config.yaml
num_key_value_heads: 8
intermediate_size: 1344
hidden_act: "swiglu"
norm: "rmsnorm"
norm_eps: 1e-05
positions: "rope"
qk_norm: true
attn_scale: 0.177
init_std_qkv: 0.0154
optimizer: "muon_variant"
beta1: 0.93
lr_head: 0.00609
warmup_steps: 0
max_steps: 4880
Each number is 128 + 32 x the weight over its row's rms, rounded and kept within 0 to 255. Layers, rows and columns count from 0. Numbers have three digits each. The size before them is the row's rms in percent of the matrix's.

# up: layer 6 MLP up, 1344x512, rms 0.0524, rows 814-848, columns 0-127
# down: layer 6 MLP down (transposed), 1344x512, rms 0.0793, rows 814-848, columns 0-127
# gate: layer 6 MLP gate, 1344x512, rms 0.0503, rows 815-849, columns 0-127
up814 103:100135095118116175117214141172125121153055147175127108078117144121142200144165137114155139132119161147118148081142134131188135075174184125147161130169152106156116169119173107168130098067113105108104162100180124106156102138136122172110131079141093121093142109131112103065060142103117136208117078129092143110104167126119097131106119149106130147122144116133150137118176159063069127094086
down814 103:145182120171139165165137110169180111081114092178112098106114133101140169095151144099158113117120103107096122125129145178135111154113148155145156162165119139099118112041188102134082076166074243145137159145146143118084134154153163119135179116136186106092126144166126154119142113178161193144113144111093081161115131099213151109124168123109159184086162069147108149175170118198126093118144
gate815 095:151137153091099119122085086146107087114129144105067136131152047145172177149076124119120104144155200140171130160135172154168139119173115061125102152114115125128116126124078154132115144104135073163169102059084123109074111086090099121098139168155133147122118123139121147105076153139128162138162135120092189122117119159117108166132108156107075163145125166192102095109088145140184140147147
up815 097:108158138104095098119071206091151135076134125117179108165078047109103103158057173164109163150132136150131117096159155105084150153207138107124135142122146165091118111193084155143101117132139126047092111119117166110150143166091088082102156138050174157119161079171124071135097186091170142132107110171084100130078140117125158129174114181128109157114119076160098108120203064143136179176119
down815 099:085086148154141080108121105167155110141108150157146178177146117072125118171100151084081138144143090214116155164203145081063120144144131135086098137132122176123172138142130161122127123078154214171111124167110124114129156110086154144112147072071133162108119129136193127155102076086119136094128156081104163126105143103149147133136101127117058159159132058124087100142125118160175194101111
gate816 102:093163131172155106111106068107080063078113127169156145189187133159127220121060157183126129128112114127086163114157101133100149136161103144147147096131120114112153112201191115094156120185169063079155119129112144145090134117084167165150158157130206187143093124154105136133144143127087147113089079103106162167152202101140112140150115112113130128172144219127152127113086108143117093126073
up816 101:051122125127047150102165065121148124154147118082098194146143090128114127079090145123127118141132122120134143127123156131121160094138145104130082155134090159122100130123134058157103122124096067149159137096120079095102174128115083130093157089109176148174172138182112113136102147124086118149117125160173174166076119156158126130114100096159098122116109048118101155138094062106120124132099
down816 097:066212079122148104143159159120140140130164091140111165178053093164096040137133162134121145168119110120086159092111102153155135135101117067158170097176112126067120156158139173111124104158118146136153129086156173147172100186169107165091125079117123149093149164119090138109116157100157102172157136170185083160103072115156174183087141117092147135145153080107155141142144101159111135107132
gate817 104:167115199180134090145112151177062115066081156091165155098108112212159103126093120083162103127135111106146119112128127172152057099112163121131159147158154122092108100127122096144132091109152125158063107149150152092102100111126131099116116170155124208076112111148067125059147099091159132073171151152129104122099064151076171159105160173087183121122095095106138160089127137111099154119129
up817 102:170137117176087107152191137133159176180203160122137102187119130053158117091153166164185112096109140208110152084147087183132176143153104100171167175130102094165149159111161169138101111160139109102177185121101173116166115108134185147101132095174134071128139097130134113216110158135119118157100089137144167142172108102137093038079137115120157157095118139114128037139123137166137095119107
down817 101:134182141187064141104155086149116175119163103183067134090189138117118199136124130135207116101130136200128105138116140178114103159100151102089170115119134115124104130116096181141146164117069108146119088174122151170157170161154114116084124140143122065168118097150140079196128122149033158144102082090105141102142128165165117120119128132103054152163084140111163118097136157154169163121127
gate818 101:092118137163099097095109094110137102117179087158132150170130075096107137079102126152202105125080118110139145133132138129141094189127157153090177089193186124147129152145162134088134192120144168122113099109149056063127184126146111118098164094091087142187180108080093095135155102138142164142143128116166149130184075136148109169065183154118128100163065135091092141129100060110160091104142
up818 102:077106187166120123172114165144118114136194097107138205160122157096161136115159135102156070074156146134202126088177101176169053068157131107106062085108155146083105116089150178113137075173126135095122155102147093138191099143135140126171124143123147143116142149129094165159130152131130126151138094098138158110123108172134116124111088169094107102195136186180154091132167108161156116112157
down818 099:110086167108126081121085127164147118192203152158121107130121160148084149133103090164097095054065122124167146157125090132080131140102084125187107130110105119108124106171132157154136132111150131160082121119114140108164136136131196134120128088170175076129108153112103154139111116140165105182133179160081160170168135136104156088127138118114103113139193133127177095116092159167172133129157
gate819 102:123195114209096090109134123131128076130114137123099107130137181116147097125101122142125133128110194087146110068103095103141095128093115117202150139160118081155051126117127105143140138152120114142124127097192140173078180123142118069140130120120088116116175085146100082088145093112157140157059159155116219133098134165158125153147154048104160169126119158141103140132084122102167137176087
up819 098:172148120178128116105113062082121124178103128080136083168165165108126077029139142049078158123084147090183143104086084129145150113141137141157129097174118128158071135176126135096085117162130155116098117171119097177075131160154085089099123110186166110163147090110097092117176172089180133122110171123085121109055214188115068161170162095104167108124087107148083133159078148091149113196095
down819 097:143099128090132170102104142063073148081143156077136086125112106131132149177106121107118154078168120119118123119156164085087095121146168168128163113146099181128160114186107078102102140156122131062084145065126125122095095154142125133165176090151154119123100079172087126125151146181112105133147154146124144148133090164131122176108163103102126118156162170103150161172138150162129183171104
gate820 091:132118102146140181133098082104126045092109193136169078168143101131119109121139117100132115098158129153127214144137112128128128165088137168094146105129104124145112085116157096217086128108147126057173132120139127109077171131131148143076143108132082076134101134054099093075171152050151182088130161122147113140157110198177078112102144077116183126151104096037065096156212102122120128159130
up820 097:180107140170127160216112104131095131142104157096060158120060089138092111128122131142114087123145089102140180178133018172136141105172150130110118102152110131168125072087140152187126142132114138087126102114132193134118127143106126135127116150105084134156121131108125097077166173054139186129117177126138117124157133158138122136124151090056156149170140132084079135140149088171130121110098
down820 095:121184171092156120104131131145097167150125127123113052125160106120122108139049184074139156109061165140126128081148143091129147055102107094135053221125116184133161138092122074137066115148098095121143084100120107090161135081106116146135155130143115144039103122114107079144144075135118129119190143100108114150095147166183158185206166143115182097085137117116158124108142141086175067123129
gate821 100:129138081118165093126166050148187109126135192124166131117140120119075135126134164131131142134109158113091060161116121158179119140107087173141156150114127147148091142148077117118183145084125109134179151129114108119188206172175098096172149035096159108109157127138088143154145109102113148116129141146132126128183150162112131193167140135139102074087156113135092131142136109154179139123107
up821 100:119164095097189084104112170102107129176124158139060166145148148122095083140105081128093126110119122099067106108114136111163078166135158116130078126143103131151150107118130108113150190149067121098103148120143125172144135131115151093166127148145123114087151156183157131159134198051093095133143121055176143146109101127115194105136153067084125149096123213148098146145134129154083134097120
down821 101:109113174176157122142117152153105067153145105186165161097136163184140077133062065135170150134172136155111169144112141089115131160117077139185136146170139201161130121192149115120194147125123104084133151081092099136126055122115176124151151104121159117116128076130088113141134167136175151097086049125102144192106166121128172154123102191108100145150131220079123168135104094138156175127124
gate822 101:145119142125056101168150141125149073137161145161153077168149141148186092084117156114123095184168124062094104151120113078162191134092131108175105088121098109121145100181112142159139129135172168097117109137124124148082098111098138105146155123202161056161084146084120124111110097138157163158086097180142134086142130135204094070072058137181115191119124093146058122133134133142112150107113
up822 098:136137146067099127111168107133095099137134079170094102105114125133167083134152131152093104133186128082137178148125145159140078175146102118152149109183099179155096149138071179108148127128144131122119108085144126148116144102145166137154149119135102111115186159141181097104148110117160133096106123193110098164148106142109102130119118093131144080160132099107160142151138190145142135142145
down822 097:162151106078150168124170080119056128144076114115140184101169126092143213131149141109162114094115138126088165163213125052118118080137131171121154116145160118160153133073128174157107103128107161146130185139151064168161117128096145100077155119111092109126118114196065205145156126119160137165104151167124153102162123170164082128115193095076119114070127105138143133112139161116111086098096
gate823 098:092136071120145114117114114074081176100130120160207142134127132119132161147114159232126150121147126153192106133112137134151101113150162129128116137109177099152086186118112116126111137083099140104124059156136107079132105119197201167132146117143124159127106174076099102094103095020093113192083170126118151107103150148101114115163208081127128103169113089122083075112122088184194115101115
up823 099:068169111157119127035125158155120182115093114082119161120080035104112134135046091123117143142158151171132154121123169113159126155129143118162172167128120110193123104140094127073117086121121104147132166079150137094159157138128102155091111120127115149110046105163133152181205178067109139195144114148138156161126152146139100166085123114115122160204171101107144126138172159154101118154149
down823 101:120139087153139159090114088176127171066154164146205116098093160093099169124089130085114129109172150095123094122142070152093138111140173139097083069144168146153094161171145122157133089135118134137068172143128102111105158103188040180123195142162152109107138140133156164109154165148161163150217150139127146090088122142099188158079120130137055133133170076150134112108063159108149162167154
gate824 101:093108086119112186122117157185166108128195174139084155189153122149095147098134103105105128075075100174193160124174095121023080088163146147088153169146118140160095180106143080126161091097062079138132092129198122096056097131140132142127157106116143119140194102101121113137116095050186162108118047097135136127145104135152141145090058115126124133114162146096141185119088114104143099147114
up824 098:117153167134104161145101125156114097163167157089160102141097086108129167162168135174093144083112101178104150085137178122097148159142088130101212165098065130196106169125124100102131165149127135091111110071148122087082095098128124184105134088179150123158144139070130157109189117059199140118161121088131099076094106134150160153111159068132114158151157139110063112103074097130193043145077
down824 098:124126120161094170131167149132113114147112144156073135154066116118096099157125082072131154122127121159128184127133152146127077197143099159083148162153178110202065108095155115142173147146126094159142081049177098113112121083127154156103148094107110071123127114143206105156126083072127091107057126126144191131113134074137155145121166076098147071159158150119117104076129046140098139196134
gate825 097:130097078132163095098118116127096104144189144139162131166122144120148125113123117145150125088136115105124111109085082146136136127127112181131126204109139124124160105125120196120168139132129106177131163110173097117164076162133097151127151149117082092132165186103165141120173078165158092145148188132048150098179045115108145150192110128181116193126126140139103106126131123149115119102148
up825 099:134105155133126133171093095165123144129111109140149122178036158128128115117094150124133097098148177106115133071145127129168176162133146098175170128142184117155152070151107150113221115149144124129082131185125101113123124117094162135153107130181162069128167099138085121123129173160164150101101104105130161157126106044108155109158118181107080108155074094078112118125116161152112067134101
down825 101:151169144175145060113152098142114142122062156093130162082106128132137098075158165148152120103126152162183082136116122116141132195143149138117117125125140084160096138132102116094134142108171100102133099132077129121140122120107119114161117154151132098159100128186129102184141169160116128131112117064124120095107120126156096056192107137097152134152109122123135099119105144040121105154081
gate826 104:140132091136192126130098107122098119104136117127079113156107160151126077125191131113137160152123115126179172117158106078166105137125077133164108096148090163142164102128136180098168139143127138134102167093205156153123129051164145109118136158080103114127103142156145093146165125149147097184112118154181094103154158089134154137125091158169159098121145124160087155170073185083124129088149
up826 103:154141116109127118161140102099138135135121085102071143107091126114136077077178084094154159156132093113169137169179090114125185141078141193149163063088113173088139156130106130098123113161178144148062120073121134139166100124185110119146110130114058071106142140182100112149130133124112106083132104147129124148136153138121125143121093092121108080092135117169121145160106106099134109130160
down826 101:128187058096147102091152112153128158123171148146116108148072147127129094179152113118111160100107138101195155149128125203181142128133156160147160139179091144137133170172099137128104119115147107117084103155090137067182171177168142142080148127130112113118106154167126080104148143057100159135092107073167081115118136126132142163107119125094129077085154183135146146138127121067173142142156
gate827 095:113164081129134171155109134139127083128111169172117133104073126111113130186177120120141105094172130145131176096068132105175137119184086163155123167082121169086142127083200105127094162174097148121149109114072054097084137174121145124195082148101109155109142109136162115139153109156069062129136149124118141150089129179157195208137126133133149127144104098121118167159128115128132152107114
up827 097:107104128148149149098169080130137232170088081137127125157131138120136142104067184104105119127162129074105116169171150126159144093091145093114180087126115149094145149123099099152165115151109180115132126085125151117087101127131129165110104066142084138088172135117090120142097125137088134143169115148094130116144174177108093137137163157152138076114133093103219075082081116148102101119056
down827 098:127113148160124134146124093136099048118138181085119085156152130115159186138134063077155131145128084143150136142162143120130129109158092049151071101175149169144139134101106151131185163152122133119134176171160131107124138143104175151128127136078137058133185109135137157172207106066102070124155159179065169106120178142074039133112129096119118134155148171121130104106131159132091145162097
gate828 099:147173122117121110144072196127074127131090164051128143145126096081094147127138105116182138127076061118102155155125102132089143130157117127091147081115072049118090087134146133155136100087133142133110143107117102122132113114111091135102130130087138109178143081088156088111121098079135116094162085099127126154137137129127098133116081114130113086214150161087095131117081111146158196123071
up828 102:155163067071114160130083081144147141122131161119131107134079098136160082107152062144146090124098126066124125132095178092049119118104146141079143127119115105149156112116103146159208122158095087098086132127115135148115067079117064047122112174101123069161158093139128108098162105043083127188112139105182088124137148127143136138118111133139111068131117198153167066152102094117137115110125
down828 101:150101164120131071146098118142096106135136140093104146087068148071153102031096153065157097148142139155161162076103082140128107098124175152117152102145123095144077100124109183139158185158114082118180047093139150065088077192104106116094101121115131132134105148131057096109119091144153107143145164152162149118147127151128084143095160111124111145171110134134119131126149143194078104132141
gate829 099:146074121125194147133096158172159076075121149127118134113169160145129115135153166191127120154097130189170147154160115084096135071191160147187084166185112159161105168135148148125143199100106180081101117181149142091116105107086165157188142153072105172121094117135089102134134096162071160187194141082113232119124122158163145129125121165112165167134131104115128137164139134049148109105125
up829 097:145136117134082135150127150109094181163070143107135070140138159105115141225147110074099134087148137119178138133155099095124117127074157143137147131129065120168100140149143151169147139156146143166121116170114123151110128133158159126163093191096141085155133126134107119173174087137106161139058119115180098097170151136131188143119219168074124158109161157117097140042112172133165148130065
down829 097:114177103197178062098148124164103105117088178084113184133146157111058142120132096111150117079186140115151182098140106139169083131217149173103123167114185103063112167165114096176139066153129081115080142125174086138071151119159176118143131130085106143150156118139143087116151135095126117119086142150103061145101161121134189149091113145127170154132117113077144152137205122032129141162153
gate830 100:117103121078104099148117114081140172192129194130161059176135129140159125146095151119062131035125115111194096152150096148165125118087143093091129099142164145115085104179080123060152129080146140110174119112121147184141160075138146091121091142133167155112114112131103161130159158168143140178148066050095172137133159061121122107118171107109128174116139133083115052120106134126165099144182
up830 096:114141164133128162127085126147109156152099058065121078143103128130138105125138183158199131138170088159177173131109133095140151153125149124123140101154113147180142176111129108130110142143189147152141128150117073143099102164117130142155124129188120157140113144130086132131108144136063139119146067082093055176164123111151085116131150171168156127127133123155130192147121135089099086114190
down830 096:115124141119121146132083147205108148134125168154178184095085148101132196144075140160179138113169097110181172139134140107125160112117072075089095063110110131081124141129085092146140113143098174125092145186159057105039141118084158184101114147145153092108109103148072082158131070119134158134112122192177102131120091120161153176133147158126139085148115173123152113092093078126109094188112
gate831 102:108104152163133163119094189218137158198034078098079129181096172181104099137072138131049124135087134076105132142151140146128164124118097078136169065185117139121123144054177159181163167099175133118101134122156133162143142120090094130121141136113137145143088169143160098078125185145136160142150141069133160165160123111103081102159125215159091155141149194132134133156163209111111140107153
up831 104:126143116171123120047159123102153126098159116192182066129077164122090133108120144106144133121173131131141167172097094083179132092132165119108185180131090126131115089091188131125160137141032143152101137043109115057114057100093106102111119130108133085120129119093106108144119143175112071139155104156095110147084151100094142159171166081144154172127112096131125121167127124108071136138093
down831 100:084123068130150113123060144087157121091096141147086062107076070151123116103164150093215133195161116165160150109098146160160117088140106104082126127100140087093139109147117172098124107106149145121140158151142139118091109140148121126120137088156178168136145197096053078121132145127099066086162138132155151141125162087104129104127146099153149089135143090050155073170183137129109138164143
gate832 102:149068096143125137119145112140109082100160134087185082115130115156119106115144148083124119063142124110136139070096131177176168121068105165176173134087165099145085158139128101164166204151077064184169107178167137077129187114070149139164151155086127151146135143148121114122170108109139171172121181113129149176159173154174148079167137112099146086122175147080169079149179071114149129175183
up832 102:079073152176150154151144134110126092121097101126140105138146068096115118124121143178123117188135176091144163145113196103118061164154134151160077087130113132127113142167150122132118097100102152101132066075086094079100138116155127124067166073128142115110129066157140143148073108145178143125135104101165136111183155139121151142155075079125132157151122176147127118133089169119148115143108
down832 104:109120120099106152106094122108111064098085091170106133133082072209106163118111143148136151122117100119084092183123105176141096127116159143141150111115062177139146134124175134127194168110076167152148130122135080173139189101151128103106102193183113202128112118179152168135137104182165084116146147146147142129170096100162142093070110165192083137133119169048176124161130093149189129158200
gate833 098:154138104184112066145126119110160088143156092166199145116077144116137130102104137120148116117130161140113167163141151184132167087131126096117113144157161202062049080105144075204061149144124172127115105075145166151117168126117170125111131118151196148111133165136154099115155106156116103111132115169119158193163125163160145131160106170096127135108092125077139094185155102147134107121166
up833 098:100136154100173129135156096150118126164120142151148143097179098167088171091162149113126125166119138078143133092137125178097129136145119065146187107155110072144185131129145098122161133093167111109223157118121118135187130138121129117137144105105124174150133104147092114153167150182109118210133116102140081072111120102113170135096159174135133129157159149153099122149133097167101168083154
down833 097:140131126055150122140080084096081115155120098189114121125116160058109101137160149112119090149107113083077135086152142086150149047138081088142112144127123102152156094145098219090093118168096138174199148105082144157126151102094085153053139113174101184160098122185121131181138154083136122153111133102115147101133156127125132129131156175138130114139141137184189084115081081103096160192113
gate834 105:141103169078137074090086171163089218090113147136150108125160051129150168065142136133120143111122101142171117128138146117097181093093189110142117101114055123123190144189152075140114077157062146113110146153118149187174124127116117168130175121126125104122114154134139090117129183155123128163180152133131126142072139111078118189084136141140069153148133118107091060122077116180199103138082
up834 103:132075160151107115163193112085191125152136128127115089149139117099120066116112115131144074129144204139127158086092128122120122067146126132137130176113120153127135187118108153141082154187090144140061136131147122087106124097062113093109112141142144148111092135116092127146142151064156151212172091144233161129199125120098129212133136079115154144095131124173070116195107150149128158149101
down834 105:093125087083176106115120113101100130129148103145104169127160152184137100102134144048121151142141160073140122119188086107121124120096152097081066113133106171115109129118164141120114146133190088149163180126104145106116151145171148169102060083175127152093160115144099167170159110087102115193123179104136091159120129134147182061109108142148159083029145155095115128126156136087154101137105
gate835 100:134094149121113106081082112093095133097122103138160148105144130122124126152101116100110079130123135147127129112108169073186135132150156160125155074135060133085091128059157145145151130137094156143120104148094093144194133086098099146190110130106141160118108104139062192053161075183129113087094116081206145116155140151116175165112146146157151181133171119115159135093201163126162232114148
up835 101:167113094138147133117135097097150087114088132083133154133098148140112106107124065166156138192152072107150133123156121099168102150152134141108075098114158126155108151103078068083099149124090087144084081127094094133121163097181170166096174142139226073168131073163137151113181162134132147122139097168135115081133102116089129134084155127160194097114114124125137145122109133146185089095151
down835 101:114104081142082153148166063166190156136102139112094144161128134116140115121116170062084124073079113152150114171134126119106130116129131160136133081091059099141074143132154082117078176113107105105117104089098133138137167055133155076137172120118145125166108144133110148164101113158124110201122060059122106129140206168093146086132122104156078120167148136148167103149120135136129096162119
gate836 107:153156119111145110085188137137158218131158115135154130166147144149118122142094108096153090165172171167139087166086143161137177179160120120144146156126105068135094111195104158083139122159087122181098147083190171150178141094088124122107181122180141168113163122101144184078164131068072161164143134110191176116123078146140143178147114118141116152121136152162147146132182083135156112111167
up836 106:140110170101135128117187151167145134115166146125115108191147198123066127158142135131141124070149159138179094138128134168153133080133131161093177123135085148080141134141134086124139124112138161159110130191156154111105123141175148145129150155097105185130158090130113161096119092150169121093134107160121133091116114092137151107189131089099149109142129130187112135122047154153112067104162
down836 103:118109141140158135145142133089164182122102093114094158099145144077104179113111175137112180062073122072142021125081106111140137160146148170135136188148084143138087112150143144134155141165111159155145172164122135145170115123173099136176146107061093127110102105217125065219087147176141087094093110123109083156104137094134147129105105146139138161140133180130129135144121143102169114134091
gate837 107:094123132136171128122130159095138102142122161153143120073147088173115143154107160134147128176128114126126144136061140142180138176124128131129146113101110120130069158118086109139118142122083117116142092113158103139067080141147147148139091145104082089123136091135158156131163140139127134122152106108180193164136143142119141105058128122110160130127145101140120138131162155168116010171139
up837 102:135083076081110115184122128095131089173123179121123101152158050158138128099108133167109119163113080111130117200166122146116103117165045151176155128059141159090137179141084095130171148105131149144135125131152114148162113084106148106112140184096119146056155130140100060154153107149110133210095122084151186139117107160116127112129097133098183112186117173094135150160130149097155096158116
down837 100:129210100131088169173127086152117127146147090070151117075125081135176131054136087147166065119145129147143172139126183106122116098094119120133105168117160165121096104144158085142109107197140145073130141096155190117126140122108140198157133103116126062123116118125115180142134171085134114142143133155107103129138084121122167154068123105092135099063159088102144147153090129164166172129174
gate838 103:154089112130133159085168076150126113066125119096128150201127170109176175105122154106083137107177140153153158101132180121127132119141144097093110104084085157108181171109070179112165194129103172234144127167163125123129086117134156166154134184138156100078123100128119125164123101122123129126136193136125113048185085134136177103166080090126170105136177108123159174172120167123153146206124
up838 103:183125088123171151091095124154127159151139096106100141038095091128121060135143137177133171083097121129140129120053113099144090106154087182150160159170118117160105177084171048205113128107128115121096105149111049089113136160104145134136084062056072125146077133142150159137116129055081113164173103168134140198126162116058099103147155099099097134121147137138126166153216120117175147110216
down838 104:158131182117054061145110203144138090152138168121170132107138133125171112147066168153120109154119135107115114131116101187130105085128104116147150169135094149158090143127185088125070151166147107140129151055163109152111069132103136116099177091140090097131070190142173189125089131159121128160134089170069125126161112120111040126063153099123104145130169178057155124100191098085143173169190
gate839 101:136173106114063089149107116065118165138097179181144165121161159164103124120093118121125120109081145054120105194086130104117114142127106186157100160126114111081096135116086138127126123205112137071132151122023133111179118076152179099141139162106059149130155136181108077090153134135133135070141208118090135175139111122137158107153129170109157141141150118090178156154133134136103114088167
up839 096:165123078076114098086109153147079043153152089145190109162132125094104168138082030101065094097076184143188132111112158131156101105155199120140113134160151154119132141107123107145160107069143116134173163115093095135138163063109156100126129136116166115080160083085116102117159100144135155100104141110120090147120143140152243115058153095154053155186096171119107104109136132191105152159144
down839 100:123160099113192131161110097095102097163127075120181107191121144109115107149147061109123176123097139128085176149149108126139163163143150107146093119185146136104153126128140135122149119106096100149145072114084134101117165125155089123164112115130133162123203125134084103194162158181103105096080128139132159123162148156104111160124112172145096113110101124072127074204136132144207103122142
gate840 100:109142176126076103105105071167106114118155222115135110090184178070139166077105186121125118093157154127099108121095094126150144154159119153061155159108184143131129137108132130128094123058140094089137125124127107129147128174114154155143140096144115161158060067108110157115109087116151161104121098168156062096118074127104190200122129117078161120142074120138138130114121166039163116125127
up840 094:125126167135146070125119080154151137154120119118063081121069133074031090125144105137169092163122163131101149088140121140164148176084152105107150112154173125116182102103109110123099157145146126160110140136145132151095122108103124136185159103079153112169090128149127178120145073134122157091134136156125131056103149164125080153125117110161151073121099185128055035169172078170164066152146
down840 097:146129126110143114085173107137133107123179139107124131158173152099119083139120152114135157125120083160103126146114151145135152170189144172109143127100193111143057169081076087145181102122182127141158125148133129153128118142087109176059106104078151175080147189064101185187111173108078212136115128181092140117126132129088172110092157129150160139149082091166179161119181096148143134171103
gate841 104:167109182143106118138081139083103103099097112133116113161098148145096163130053098139093146015095105147120161185092116139140129105158127120072143123127144171135137119121135176132083152138182126122122098103115155104078153134143115130132107118143130102184131101107184103150127195096135185120136167102115083075086056180161153093106068158135066152099163107108101107186183164140138130101180
up841 103:123116161149080167148079125160118177137096139118098113149161121112161117155137158129083117114108164140116136115166160102118083136127168117086132105093138119154105133117207235136146176129151172164104161135161136100159080145042171112130101141190224125113114123136134106118152153159077195086160146130096132074128149127103146167176067161107148141104087158044111134139127153084145112117140
down841 102:165115178129181184188166098130140165151178137128111135128138148124165142067115170104096066095127132081140082151089094146128104151104110108118102087142154114144088157168167104138131169070137089191129103119146117131106133098134115104107143121159129158179178152098139063079145130158202146084145052135126115151055161085100129151129119123170083079121059125140167119086121097134131084158148
gate842 101:136109138185178103097135097133123142070129118133187198124118115202154181125129165125147085132124149126193088136134150081182093148093168156184070146094155163150184119107100102118114192077111153170132132099176145121112122097065121179131111111170093096166078141124121089032042153064129123167135107113126127097120060121157084131099107113098144142159171148135158104117115123069142106191121
up842 104:082080115149119113137143135077146196125146172082130179148116101147096209136165142101102086178125092105150118146151126108173111201102107143166067125144157161148144122119068121121105174139094151107136097158102160075138135135087075164156160135106092157153102137155143073104092147114189103174080104196095148094103124101073101132100107119096117174136188128156145099129180134101140148154079
down842 103:108131153109165135059116096113138104173145116094127138151137159087063127142148092162141076135121163158198144098121109128107158139073059100143082150115129181118160160173132127167137118167153131109164123106152170125122156129212133085083103026116061126074109157152141108068158086156147088106162148153171129111138083190140124177159105152157167113128177121122091168142131103067156131129164
gate843 100:127107095132090141193147143196106126156157146114157168120111157059173134131138143175164150153122156112170113124153175140138124083128154118156184154128206086161136109168103101135157089098149128109126076135107088156178151141113117120108140140095091141159182112088083092069115175109117182107167195161080190113152115084208147147126047171110114091150195171091123080146105078102172129131148
up843 099:119124109167137103153103115093169076164081129131140161165152154131126072076127142104137071199097149158101100093096117146133142144185156132112157144183139073152088109120188132182149165143122131152092131177111136138144111074129127126149162104089088133142110028103105100161096148177109044067101151147150115113111056087169129070089092131087095166169131139117138152141121152188114085124145
down843 095:174157112197134037169148114140186112134130121130089090093115133100136103101122171100122091109125091172106126106118130185103140135126107099136149130102151115101116169152149118155117051057184140099137117115158120061158095177153178170109183106075120114205159171138104171157134112180117095104075138149133076138146143145138174138126119062094123140112125126113167127143114171117134117139144
gate844 093:156204124105099125126087167121189061136155150131042131174144086144111129129126151175133078073122161100113157134164154139114171168113126125136137123159148098156102101189112065157148142105076097125157068154149129090170125144105162134202144103112104124097137105136155102018120128186086147123122147132137148103113125127160153145174132129119145116128076131130083124171143112200147122193186
up844 101:143122112076144146091088162147173147188119130089156108153092118150116209167114117164133100148113101139155206096097136102090153094171165085131118102141078115117150142141095043119141142131125115087102104132165125130127127104142127161091189152150097103163137105141109151082147148156101129058114167110131151111102111130115191140129128151100138125144149159053145066143109118093132109081112
down844 101:075101140141134166134107109076136158220132150138144124161167161123122132133120115210147118066149110087084171167154150136199144123119133129104147112104067134117104208162089129109097156108191116122175109198166094102117164098113126147085144083137086048115126169092108119125095148185133173171132128104111155184117168138105160127144111128131134118099118160142124126174125126032143160154091
gate845 096:135157171156121142121161081111155065033094162160042089100156120100106120038129090180118097107043124124095186205118155082155178111154162085088175157164118117141164160149094136182084159168099173154074118103143190131144116121095151089135157174130112151090097135171093168190187099126132167108153097200141163089158120110181147103148135115078093067130149109112101164112143136139125067153104
up845 097:127153137160097102083129038099214103117116127090083140175126086143147128026126142211139109132104134123126143132129169093115092142166145147101152119079072138112127128140150106156064058131136120151150097123144152098150183172128080085145065139152115143146139098112111137175170141093112100139128127202089173103140095141179113169139148205084118090163126134129110142113127137069149149127131
down845 099:144209146167109168079142142140117170110154133126125151160121085164133062118068120141112137160157130116123154148094129155138114166154099102073177138149133156119097167128146090123144161157174116108047074166163160100115157157098111136084119168103125064114136202115121168134128162103106181093135138115133160155088124097150159182127067115111112082121161117157109122130100183166087146178155
gate846 101:166168063164115133147108083167085092181126109084160119076155121051113109127142096094126109164083158142066107133071108099187163166140124180168155109131105081179139128123165169139094129129117060091157166128168126090101161131139109150139113123128167101114108170069070142107126172121138129125176174128164152094109126144130123172112144179109110104128159110167158095133176171143111141108108
up846 103:108102164147128136127087125110156141109132153165175102113074121137126168127124152101178141112195128118155120142162137155052098138148183136122140171058149119070112073134114102165147142101102118131078126122098114142159079152200163121103162098134089136179124140142171114133158136145102102088094094091090118157142095189109131158126116117132117138128132114156130169068094106032116143148177
down846 103:144068115122098126066159068125126138125143120169161091109087158180195143126112133160170177136130129175109146119147126132055126093211124092107151175140136153105127104144136169137176134176143086146105099149099137096113115102125161149231074132141170192178203075107159102178148120016111138094112135107118125155123081054089135098126117077180154157163122149113122129121157087129137153158168
gate847 097:057073138114152117100127135189104100127117076151137151096182148081097112090117157110063082102080106135116073120111155190139098125110129161157102133042049142127176158165128177125157147132113166142119085123179140119099126127139099118083143128080118106096156040168147143031081196137114129094143153067115157116148090130123181083067149131116159176145097122069162158105095128128138177097104
up847 098:173120173134139135152217110081116129098154135090046092168172116156056107183117185111137119126199118127157120135146079075101093176088067106103153049144143140119114099154148126127132148135143123121161171155178137188162149117082128213133163117135175157133107121087170093056110147135173114121131077169100134147112114109146137115203107107134126123063104084161121142129112186080099145131142
down847 097:096149091122145127107122121025141145104121123175084099106102105158110142112103154216141143124074174161102087161133125118109114116125127121043107068169162114115163108152150173118140042155122089084161127174130174113130172160169110161084136130130107133184134145127104125135081110097146140102113144128115144134052121118118095188156144162199111085113107162133121165165166130137178130134176
gate848 098:138150151097083143174151120134199078103142176114182134122101129178107089139109188151110157043148152159132090106146120155126095207114094122170169122191114160095114140129106083042108144144083169117117129148184089153136092147174176131117136141091144186105151135168178175121125079143111141138137136131164134099157118131166114150128085106153069162145134102118116061097157110113116118128112
up848 097:154103113152131146099104144140114129164143119087107165209047075074155115133185124146126128129196134178102174154155148102064106039132147141086130089128084064123137126171078140142133124163100117104146151081054116093089141142099109118177144109125193085168122098083139115110116156144130137116101104149163094107114097158152151185184126172037105111173153108139135121121116139104154165165114
down848 099:092111077121078160133079112136087120122106062121090157136131167138153145091167097147124141154134128061099139133180141108161092133161150148165165145079155121128121093113110148144127106166117131148087090082134135091129132089093097095156117161151176195151098105141102140099125135123153092133147149120120130079117122107054082120181113040155104115142079150115162106143094183130094108152084
gate849 106:152174180154068142129190150087155123141138180120115077129174066134100117142174103150176105184161146093172148206109106101181124127154117096109118207087125120120083139096172095177119212182135154088144116141132116120115106087133142130165165048107147177177106162130080117129165121151102151126128061166115131150115175136118158123099092177148161099112133131141105121137045120181129136140123